Each number is 128 + 32 x the weight over its row's rms, rounded and kept within 0 to 255. Layers, rows and columns count from 0. Numbers have three digits each. The size before them is the row's rms in percent of the matrix's.

# down: layer 4 MLP down (transposed), 512x256, rms 0.178, rows 476-511, columns 0-127
# up: layer 4 MLP up, 512x256, rms 0.182, rows 477-511, columns 0-127
down476 100:093197180083175100082129098118156124163152156144129109121176170111123150112108162169145124160100089102123104062216115168105124127047119073112142108177131121109090111163057181091101185140134112137098111155149124120127147087126151120117093107118131116155077148139091104143112102053081112126188188089166112136117128118157122134149084135168121109140144182064100155094117075160163127137151
up477 127:169097180158168144109138107143140100132103166147175085151132082057130095164131146166091074106100114106142107126134145116088113131130108186153165104166117173141151119100144141158147132148060122125153142144119140131090118132059167150095113164099090127119055120118064229106132140127140113084096129169143125106152165091137135154141120174119139135150136110133115182111124166146116146087196
down477 103:107147115107109105120142089131208157151115088116133141096067117120142122149146133194125139104130170145100156135116117127119076133141060091192141159153133058134124155144092142149120121052152153190131115179143101067064108095166146107102167153114183098149107147139159100094122178120090115117127135156113053132130121119164149119194060094130199120105127119129160200181076065070099117085145
up478 102:127161160129106148162122080103140204122118100160113117138160147087138093130098116128147137089107183122067136074141143113106138111115156141083146169136134119116148076110139129162111126112119116121098110123148168142110140143123129135123182148125098086129203223147136179069129192113177129094165095121169133107186082201194080138105174159112132164137167165123140118113122181112149174096172
down478 105:063108104160086077132097180095131148113155070153084122115124067102126139127126149149106145075093112149133139177185106149160177154191095127139135113114111079162125059121145133160072127196128137143075108122164120095090159167128108141107144134138106120086111148171131097041122075114153147180113127023146148065144097125119127171070177113176085174148119148144117110079111085136089112134137
up479 096:135139119160152118153160117104119171063184147165149106132137174137152184097138118151126092105107170133102183172118104097127072120089118122147088127096121107119134106186122068144136137120142129118147213179122159109066056100121096095144123187157174102170120193168146160143135116108119080097108112164212140157128066176109088117113167165121099083132156136098119112096105127132142098111164
down479 098:142102106171069145174130191068130086132135153091074129160129074190112072083124166178124116110128125142157135133133077112121146206117116054057155136127103142095145151124140140060166167102174135215093099185068145119170100192116145106156153153118149127119141085139116109131131113140127081091146120151081136165142085071112094098132153075135114144131109135088082118144153112117123113087148
up480 105:178149116157099173129075089128060123177135113056157147117062141156101128181118126080141165170084098174101149116064162113128121156160157189126051081109093152142120133136087095112134147180117138138149116171171122158141145085140118025162184164104111166194067140163175170132083081149186141104134119111165090113099196152144138116093108134094099174068149116076120073137151130131128117097130
down480 109:102113102158137135128125071150122099204096115109182119124143169138103125101100114152118127093100145132104100177165146132135140081148098162151084138125105131178076133170128133168135131111184137158121108111167083122143161188128063143154165062079161167151073153162107107185119183156112106138160136089110107148091156160103147171116132123091113134100107147192097136181141116183128149119098
up481 088:108174200139167095099120103139151174120106147156088145108089124146087117092095104105113184142068131118150095164124130122131116185154162110060127102165193126157158128084146088187102171125146198009094155133176118168156131089109160153130176099114160079157116187170110150095097152102142107158107172103109113148139173120156150167140075083113119130140138132148046080150144088158164150076131
down481 101:150104153137114148179090087147149109120105146147190138160135127142118117170130119152127100149133084144104189168106185094100114065141096127095135125128171100161111125114125084122128083137107121146128074095132123101166088185085128106138069103140100124114159107133072188139100146124198189147130166099183112064136179161099102110121092146096153062120121154159191147063118131122125089126150
up482 096:109132157141069165126176164129088190105099120129179159196147124202147132111133079161138153071157164157112097123132155163067092118157056165042050207071116079127135100131156115110082155159127137135205118089174205169124150156147135084136199139103143098057103098080046098086106148124148142124098154121121148160103174076091125149128149165098174106120181128147164102127159149128154152088119
down482 104:151101144146111083143114142079153152146135137102092154123203152145153140171140180141159127175069122140106149113104158168125111085084095156147126100130128098153089084137142150161133109210146099113149074077124135155181124148092169116130149113100138186213134125097115109100160099148175122112177197119099110078142165175105139126143185141098116154128053197171178093130131123131163193148072
up483 122:158163116144105131178140122168128156099082132113139208182111086142202113094132063118119155095093094167176161146178133164134082195161180101116115133136089134126065148127154114160165139192084204142126176172082127111106125083132124198152141078154129120045100123108151124143164156100070129119153082116164143183147107120115118113154159133148129150121143101101130170080153052098105190080109
down483 101:150118153175111131088142146138093159127161139122124097111120160127130121130178179136151095121164110074115170106132168183116072152186148109126215131097094137157111172076158157093139126124119104011144075151137099121213085102116122171079142127139091214131187132113151108176155138126155119136097155104154177134159177165127112185156098118129107183108125126166152177130151128148132136199102
up484 107:150094170144063151164114053107067163109117091095132170134115138070127131122082111193167156159139086147116177076150140155108052150098116165072132162079128141088084096105114106144142076134131070122142150107138160097107101157095122181107123121201140078129136150084099134111159119123143114117073097127174143130133142159168161132140129122145180116144185137140119120139073201152135110111112
down484 090:132176105126120054092094177139159131178152131088182060171101122114161116176178120065077118105177127077130089117101104129118138088125160100152101123156157101131114136194155112106110169129129132160152103187130090159152129086124108071183124146077086138149107141170095102177081140154106132092134182136129077105145136069083108095110085093105105101131063114102150064130153079106163160142164
up485 121:121118120124146136071139152072112152170103163106082115117137117146178159129159061168081170065102143148101119063140170121142129158117112115092124184033126144112158139092106140182105105155132158157154119186189106067137090116097105122131172103063130119151110121208171216111102099177145090097162118127135080115122168055125135159081136076132143083126173127146140110117115114065115093095104
down485 117:136121146092177135129142101122160165174169104130165132132131184112140103159160158103160058113130135185123147110118125139115092115147111141174196149150117173202076176145123154167134094121073070160111095119130158097129121087106128075128160095156130116023093149115114164149147125092105130161134082156098147181171128100108136166128156128098192099101107103163149110117090144099137132126140
up486 097:161134126118191129078141130122126154117139187098186127148139147068121105152116102116127154117101122168151137179177099145180158195094130115191167170132152086106154117105154103116100136184102157172110101138109138061159203121103148062102146069147111112102068129146148139114159135135157106113072162129138049146119160141130060184137121068154120149159090174079091116132114153136114121154130
down486 095:195120118133129145190139184101130114182182144145112115127129094114128166110112107135116087193131097117154163124107111114096101082079074152109148092119086116129138117092102111113131193112122126116183103077142132132128122085150139123126126107106165168090161170083075161126151157118121110128075183090146127120192106115118141062144117085145179158135079122120078114095090178160148127120137
up487 018:126120224161092138160130095143119134134175122102154163118140060100064166117097094164138114136170133152135100164147119092193155122137170131173078149090083083131157122114141162166092179130142087155128139136161128103134139167160123109153127097127112094088104120115121150122168088110070146131105152141119180164193179152066126110148124084121141174192174116104123090102089128077080161097174
down487 019:181198141134049140129148119115065083050112107196148085120094143155123118130191146092109123146164152136094103109188104136160096104107117147106204070121133135109155144140167122145085148177087188089135105156113159116111069125045106119160104127109168104136090087158174156141131087130111099170101074102154066149107116103088145109177135179099118080072129141107102094138121116142152175118136
up488 060:097113140162093124178128108129144153108203119132067107111183153139136170081169133098118128178118143148100086131137126061089127169108127153141145114130170141137134120129154172108076074080115139089159117115143186135091194133135187099092109118129195099130143127098112095143103176101167104162084131143161183133113140146076113178122088164143065103134078110110103096142122124073178068143164
down488 076:177148067140072144137081142086108122117074109191114151151150200184103101076093148054126103085154109116101167120096141173114177140149123095104139124118135117148156145116105106110099145074114132171114143126136091067154131148160172104143157098142057127088114082087127142105072102153146100145115115162178116133190138106103171131136113160138108092136106118122132151153045101139124112104154
up489 109:113117138156141144113156127107087145119144089159189058149110134133020122128134109089102102191166095171121101148145146152155065139125114101122135123113099074136137172129165139124124142144043151177170140168176079133115117168176128126135127054144080117080103144107127110113126167149071110200137154156101140088135108170098127149095171147123101121067167043113141154148167102136100160141119
down489 114:056140126128199158151201120163086111136128065161137104155104195119143097125172073106072100129148166127108155113167194127180101076160135094120202088120081104152125179076109154102065189116152077136135119114146129086066085176109107168101115100131106135137131138088124137139139151128134089198109152128178134140063182139226138144079121141107083070101105108143112110070132159123116116106112
up490 137:115127145090201166160098137148112130112154146112208114180096140117108040136119139134162216156102131115144127172176078117180134147060167097137159111151173187118153142111143078115153125168078147161124118145071127173148156105147204169110087059127101099169103101140154073094088122129132117065096172074177129077170147129141171140092127107136127163163107143132219135102141146134139177138167
down490 126:125134113138102125112108134165154173139205165094167111151108105165075136128123128112140092077166119116138079137160131084177123088164151075168124161133113139119068105147160114108085129108138094159156172177110131128183104129102171152111129103115173105156154132106103075121097090136142101106140102122121133142090164144108161113200065086119081163147113138183179088117179122156108149186175
up491 106:180143146089094172135170095120147067171107135126162129105174147121120147132133089126118179123107137198151152081183147147121083115078124112169102116154124144108184115196081107139138130107091166143153112084111079180106163108099137120122089143206137116138190126131146128126126123111131136153130111155177130125179125092038127162100139117113091126128146111078104062144101164126172201150092
down491 109:210108157162142184168133106087110053153124117121130148091090136166150123123147107106116075025124115156125196126122179164066120111110147135187175127164137173121131142155067149162100145086135115111117119122097126123092176107086068148068153106152147131145185095114126135091088139107182135114195148133101127103139109144105119077179160129142149080142116100137105120185090106193137222146136
up492 113:148129145140180170184073076107148091122107100097109131140131141147160062079127091155161191085101104146103169092143145124150122210071165139117137140106189151144094198165092164161134142073097111137182138148104142104045171160130109115117161147117118099123159121134115161131087137130196145155144144157096127114121169156107116061086163168127126119122105132138182155071093096092100131116073
down492 111:066156127092168103112113045090153102145153115073076071115138135095123125121129104142143130084124109046063123159139131088069175154100143107092142115118140168181111143182149169145080176085131106151132174124153115110046126160151143107053099134112104163110158104111095112193150095130107088136152119116118147131165100150078166130096101161116126105101089100115100164106152127101115178093083
up493 099:113124089170119162134130124107088145170146002052094165124076126086128125180133094114124104127103146059129138145130139128175102174109105137129124160162139149144118120116125093147126100114105113193073124140116136126118159129150118100148146108127089145106134106186118155091100127134120180050077118108154116162132158119142167066103121128120115111137198132133172118069094169069138125119126
down493 112:103118080108149087115140100113076195219128078110054126121115113138130102153108174102065062137117121153116163103123176107155159113123131159154164132155055201120107094101141123163152128129153101241122114122087105147108114151106098064127158102116107161148115115134107112118156142146133142086113126170145150117142129188160182116162093155119141166057090090134172117096132144113133134066140
up494 104:104144199202094120139121118125165161052106109160144128199090130081167140192038137112103117089059139074167102149137100084082083156120144178125127176158139088121114113163143097151122120177073113167152117129124115100161115082125111091149107128169099095158088153119114118169187117138112140105144136122110090140108175165153125073121142127139149159137202088089083132108109105127130070091116
down494 112:088150091122143103139134114200100087068118088174107124132116126084075116161074101114134119076133129121136144208156164112118184105177217121158138087122114177126117129132131085125181146133192125146153149134120088157145170113145129057161095134140161156119101115055123118107113079151152164107124116117118128129102125111128207121123179138124175115119137063124174073138140096095136151078105
up495 094:111136097122077174085061095136065129114184103164105153131096095129164096143121146096128178109140182103142123066139182152151144175098148132099136191102129039138155132098148125092077093122058147180127067121132185134111171124064114101181158116097116133146139150142152100108138191138164162136057157098110145138149103105112093158138139098152076117126099128133168117217082157142196113156119
down495 100:079118150097088133165126157140077101172176115147112146147106143127088093140115151110161137125146198115096173074156143130147155108126137164087119142149166142148160083050125163095137150153102114163128094161163080100118109115128146149120116047093092111127125128162103083116118184113152131193080121103080154157120132135150155161070182099156188119172086138126172102125124136121187107173152
up496 124:163092113118085086124134132204140128133131101168139117063094125116135117149132109128155160192155149169163130200136114155138127131159162095056121118117163148152118116171102079110147106150198162103110195137080119163093117051098106152130111081087118115130146107100140189143078095108090134116180138190111084126126113143074088073110179127165131108135105139123153113082197114167171141074075
down496 115:133099102119091129154085072188125120086149136148124092079089171048087129105119112118134152178114128134132109104143128140196139150104112147107204105137109106095151156165096126122072076076130155117141154179172121151089106158110098121116118122093149139140122103112112082173158036147127094133110114089097115079142137133216097107147196106135180099137134158125104145159081127140114090185147
up497 095:113109138106078115166102118176132100125171136154165096114151102084106117161089164177094105166134204105150160117155111105065162152199103171097109116109110155052095129153125068146133125098190158188061114118070122104088093106087148076089102130123130144132147154151159149160075076119081140125159167108105148138140132101187113123139088177065083130183139160117092189144128091140164102102158
down497 097:131120137155100093092152184088126139115118088160154142124118124167161112112119155111116135138100143128101054105122095195199045157087202141092116136122164121117168135148000166061145136085101103090140134131102163154120108111117154162128168151126108163151152125146112077146107202141088077135098098134144122147123142170110168123139161173174170134102129166191070050148110107176113168125180
up498 111:097129149148095131173151164128160160075161097163114144100150159115072160160099086100130076067056077181101054156101183105139146106105140129145143122134127131120147123126156135105147105114073150129126163144123095096120147138151198068144182109133071092219147161123197113095107126101146170113068131101150131149131088118157075130125121102136092144104114142123201134104111128079206141102110
down498 109:123188141103168098118117172192113139148144089092096129155121120163075142157129142171165111129147218152094107126074144165143102158141176121071166095114100071182125127119159090127138108117117074125123117061124123166143118123098161144160144165120133103124168108127128071205120119151152077135110160154131125195110101121169168174110140083081086193090083159114082172148169143113155102103137
up499 131:186158128132113109153122134077127169111148071143132103168148155176112071130170046188137126142175163166097165114152135163147139105156096094177100191075143120108144115158091076114115064125064148162163142150082191110173147155084075120103197186095097127149159120104127127126128095138101083130119149161127151161142124111140122128088160149095072129138096094096136162182110111130117126098071
down499 118:193149132082075152183117143155149110129146124160137130108104143134054111160205124143155115106071110151126176103129118080130101121131095125110049111090070130125175098153131142081113095097107123140122113081136183089111147210065083095130132147093147156204091156141111114116145093105112042093157112112131137058178110178168170079100108153105089153132094097134122125106124101135123119097123
up500 109:150152091129199116123156097137143154107133123114115179109160131156169122071138106149091129070071129058116163107117131157148125112133145064141121115098124174133142199171118091092101067090111153127175149129084179135131122119163096129154107157105135127154206105142078147104112126093082142116058130126137154132165195105159099078115083151112091150200143079142142113151179100191149155123062
down500 109:130122132120195125130156093126141075121069098124076154132054058137112137121144158117128091129170060129083116125183141139124134042111145113124126138064090127126162108136104160100124211137120131147160060177114124116115120131117090135129143129099105095143141143112114093137112174023155080140097201199103079106144095122110135134176097119108102178113139177141144195156116144045166144105096
up501 108:186159118101098202117133109141099106119133142100161122127112170096086128133131152235104104060107150101142173111165134161139152173165095173112118158085086109142150184133151141095121111115085138158115093164119188108149122135114130172076089075191092077132083147121107144124134148117100088152092172109165158137174167099132176106150148146112075172108196176169086121091172171123115131120148
down501 082:073101126100134129124140101111124162140169124072099164137104131183128117121089171072196178121129140142133056123126115128179152057084092086159069100156129136125145076150080149148098145129147184139115145130128071098133091127158099094149100096072119164152084149119206124147111093087098133099125043178148114081095046118159121123038109109187155134165117100100131134163188142172122102125111
up502 129:144133113070170110058108079100153207151106160151159246152089129088192097071145080088163159131130118156150130094175145159152125127119091085147140146091171130109194173078134073095105071125136173149147125123083129115082153140142139157093168146149124124103098083127107176127101182081124185114132114089117107175125145176093114187101157089140126158150128113101137188146127134191127088147097
down502 113:081112041122118131120083130175181142155151145120118125110135133098143134186103171121081115135128125148079177160175168134103166113127176145111147099078105149163068097152200123156087163118124135080140111144143086078144130125142125070112165120160166117147129147100110122113123022082155152119196123144094121123104137119160063173127134116134058105066123161098130098106209178153172068077126
up503 111:145149130066159096110122117099150112181146116179125086093116131092119092118124128101120122126144108125207113131111165155125113159126193064135131136114131181114108175150092110065168039173139187077165165137091086133180100120117153072120068172126059143117137117140127140134139163150132118090158133110154126135135142098122131127097144144069171094122141096137235125153099108191139165145098
down503 107:086119111088158091188180170106139151127119127118111060103114136170097170101112121057166115114132046082138134142132100092138159102125163150194118075173125115120105165176106093121160180145162076052124135162151092123135095093104137124147110106063167078137170146131106145099172161113138127114175128096150154127122163120173155101107089151150123116155101141102149152112086088102127064105115
up504 100:117132122152182132124142104064210097136096098161107117157123167079152151112133108084163213087133097107159098144121115135054090084102120149177096131153167146118102108166143136139079106168121123087129106183064114113128123132127115144103075140159119129081118155093094094136084116146134156121160125197109106129131161164154161157124138173116117184115105120126147108078171077231116093112178
down504 102:173096057122126095125161150146142157116171119171110149114117122085115071157135204156150118066159104117115114148127128089133062155202136116177150056187103155124069142163162141172100163092114091152121139145133076101119123094110170096137148161114136121116068147109124142119069146113154109113124129109092103174081152111126123096139174144128138115103176113129160119121082077136154057116099
up505 092:166172166125094126153200136145159109158161114106117142150103131153128108213128144129168165144107103114121171196090122084121123173103180124095050081125117136162130163105157126141160135155072150149114166124143149152135123089164160111098144131114143078082097086159155120111062127170151073059121116138157182182142126117142080128109122108145043092151123130136137025105137173148116123074118
down505 103:087097113131118126175182114108200120109120133170169052072088106175178131159090154096171131141167123125155216131149144085182177084124103126136086134072109100104154156079163121160174087146119158104150132136076093131207180126117111077156138105137098122131131099126145104104134161114105132177208158156148155120158116160083135115099086060088135147130099083168080120148143173085121087156142
up506 090:152140185139097152102118085101159110122142105153141158163140103161072133123136135085073108045108157137131142184160186087096118141131090099103122117072141147146124122191112072142125068112089172154145122098165179132099147110097105021099128135157182088150117078103091095145144143175129138165143138046138132135150195131083141143150103122087087136163138104154080117120137255091128102153103
down506 106:106121175162102185176139149148104085123126092147114155122111114106108126121144115064077125101184115112055132131110146122111128141126054105143151082122161158076141085159160137164138111127171107128164122159114103106164171108150162065091153110169221101135095118145083097143073150089125144121185155159064092097127117150141161152126092149154163135174167140151110136150144173134127140154145
up507 092:122095087204114125113127134158103183088086163118109124129099092147093066137164162114142120162117104111112085136197132171107176102055126106125080138163072108113165110169093124148149103178096154165151149160088111146144088141117139099059132114149057163094118122127177119149152114136147116133042118117115058080187124099156083095130137169163098145087154098109131113124176161147132176153077
down507 093:112112149105090130166158162129148112149047131168024103110162097220175149111149180118126094109089151104132117090099154128135184126164092072148180116087080099153164066146104110146096093043145077102191150119122104179079119158137113127075098165065198122148181135147128096153145192095131150152131168050138121137152150118129124148138111177144133120153136122153120158116115140145160138148130
up508 090:156110090148077098101153074090127179114102081125117111140123085104129156124141161150171074065109089145195127145154118144174088166126131135101086089163179098123108140126083117164130120162140148096020217161142141105158130127132142184107108135021106056134140188151183130136060131092117085112161094096142120143127150194056103079133106101138129136065140143128166122153179120075148126152092
down508 096:109178121149132121145164094103115180157086167155160091162131153138089101127135131145153077071155047141107136160149088165149124119118099154080104085174096156205100154113145131121172173133087088101091128155159212149122101167127089165066110116108186159171128178114198192109110107120097098125093121080081167082061167099091112168092102138154114122107121138164121124147172067079131055132152
up509 100:199189139169122156144127083120095192091106100061159084164070154163069133101149144171143125097130131139124079224123123118136123088137133122106094088125116121156148124180105114150115126151088131154201131100123111142148059205195172137146105110108113119066119103097114124114132164133201131221096166104108130178091148109076118144132128148130106120108125086169136087110129154109101140114073
down509 108:099112139075090102123139119128126196121106117135148111137095159148173147100103129118108142094120109154118210129127096140121132165095175119125150091181162172188124127170129155142109100095160152120105127090113089167094182129150105138103187122114118119093128090187138079135177144157060097099113087157113060089117136128124121120146183180146092166093106115159143129111198132165139146114101
up510 095:137146141123149173076069142159120096138159087108117181119103145093079106145112070119138152088155100175183162085134178114106128123157159161188141100175148156076107132126172128152132127101103121071156150143125135146152059117133079103124124115163096126194100100139094088144140109122083132164111056144112173126141176085160076137144120136131118181145120101040144133086195059178111113162227
down510 092:066092108167139135111129086095163105178115133167092129098070145185149126174083115122095131142157164104142119102121114151166120121163097140095080132183088098169174121100128112155074132150168131127130051142152105084113096131118160160167096124132203132118103133135153160099143152121142140141167132148067119145126134157124157079139150181121111141130078122133169131171111126118163108124088
up511 094:105099178155090155144179128084107105167115115127136109200183090156166050155108131163128093184164162163140045146084117136089095106091107078136095157074145128142144123127160090115071134162089166142153055140135138085131171197168062132106077147155189135166104077148181202155128142126072146116095128178130180175137118101187120115132100132122194156188151093086145146147164161138111123141128
down511 102:178123149146119195143153139142152102100094194091093200146102153115144134170150097154145090094210167134113147112151136151107132075128151147177148158124095162172141110152084144111142108097098119109138151159093127188125133068120141185129089138130117131101143078092154100132165152062094107130133134159195081110115155127144117123086142108112194121155113105138092148168173142094132123092136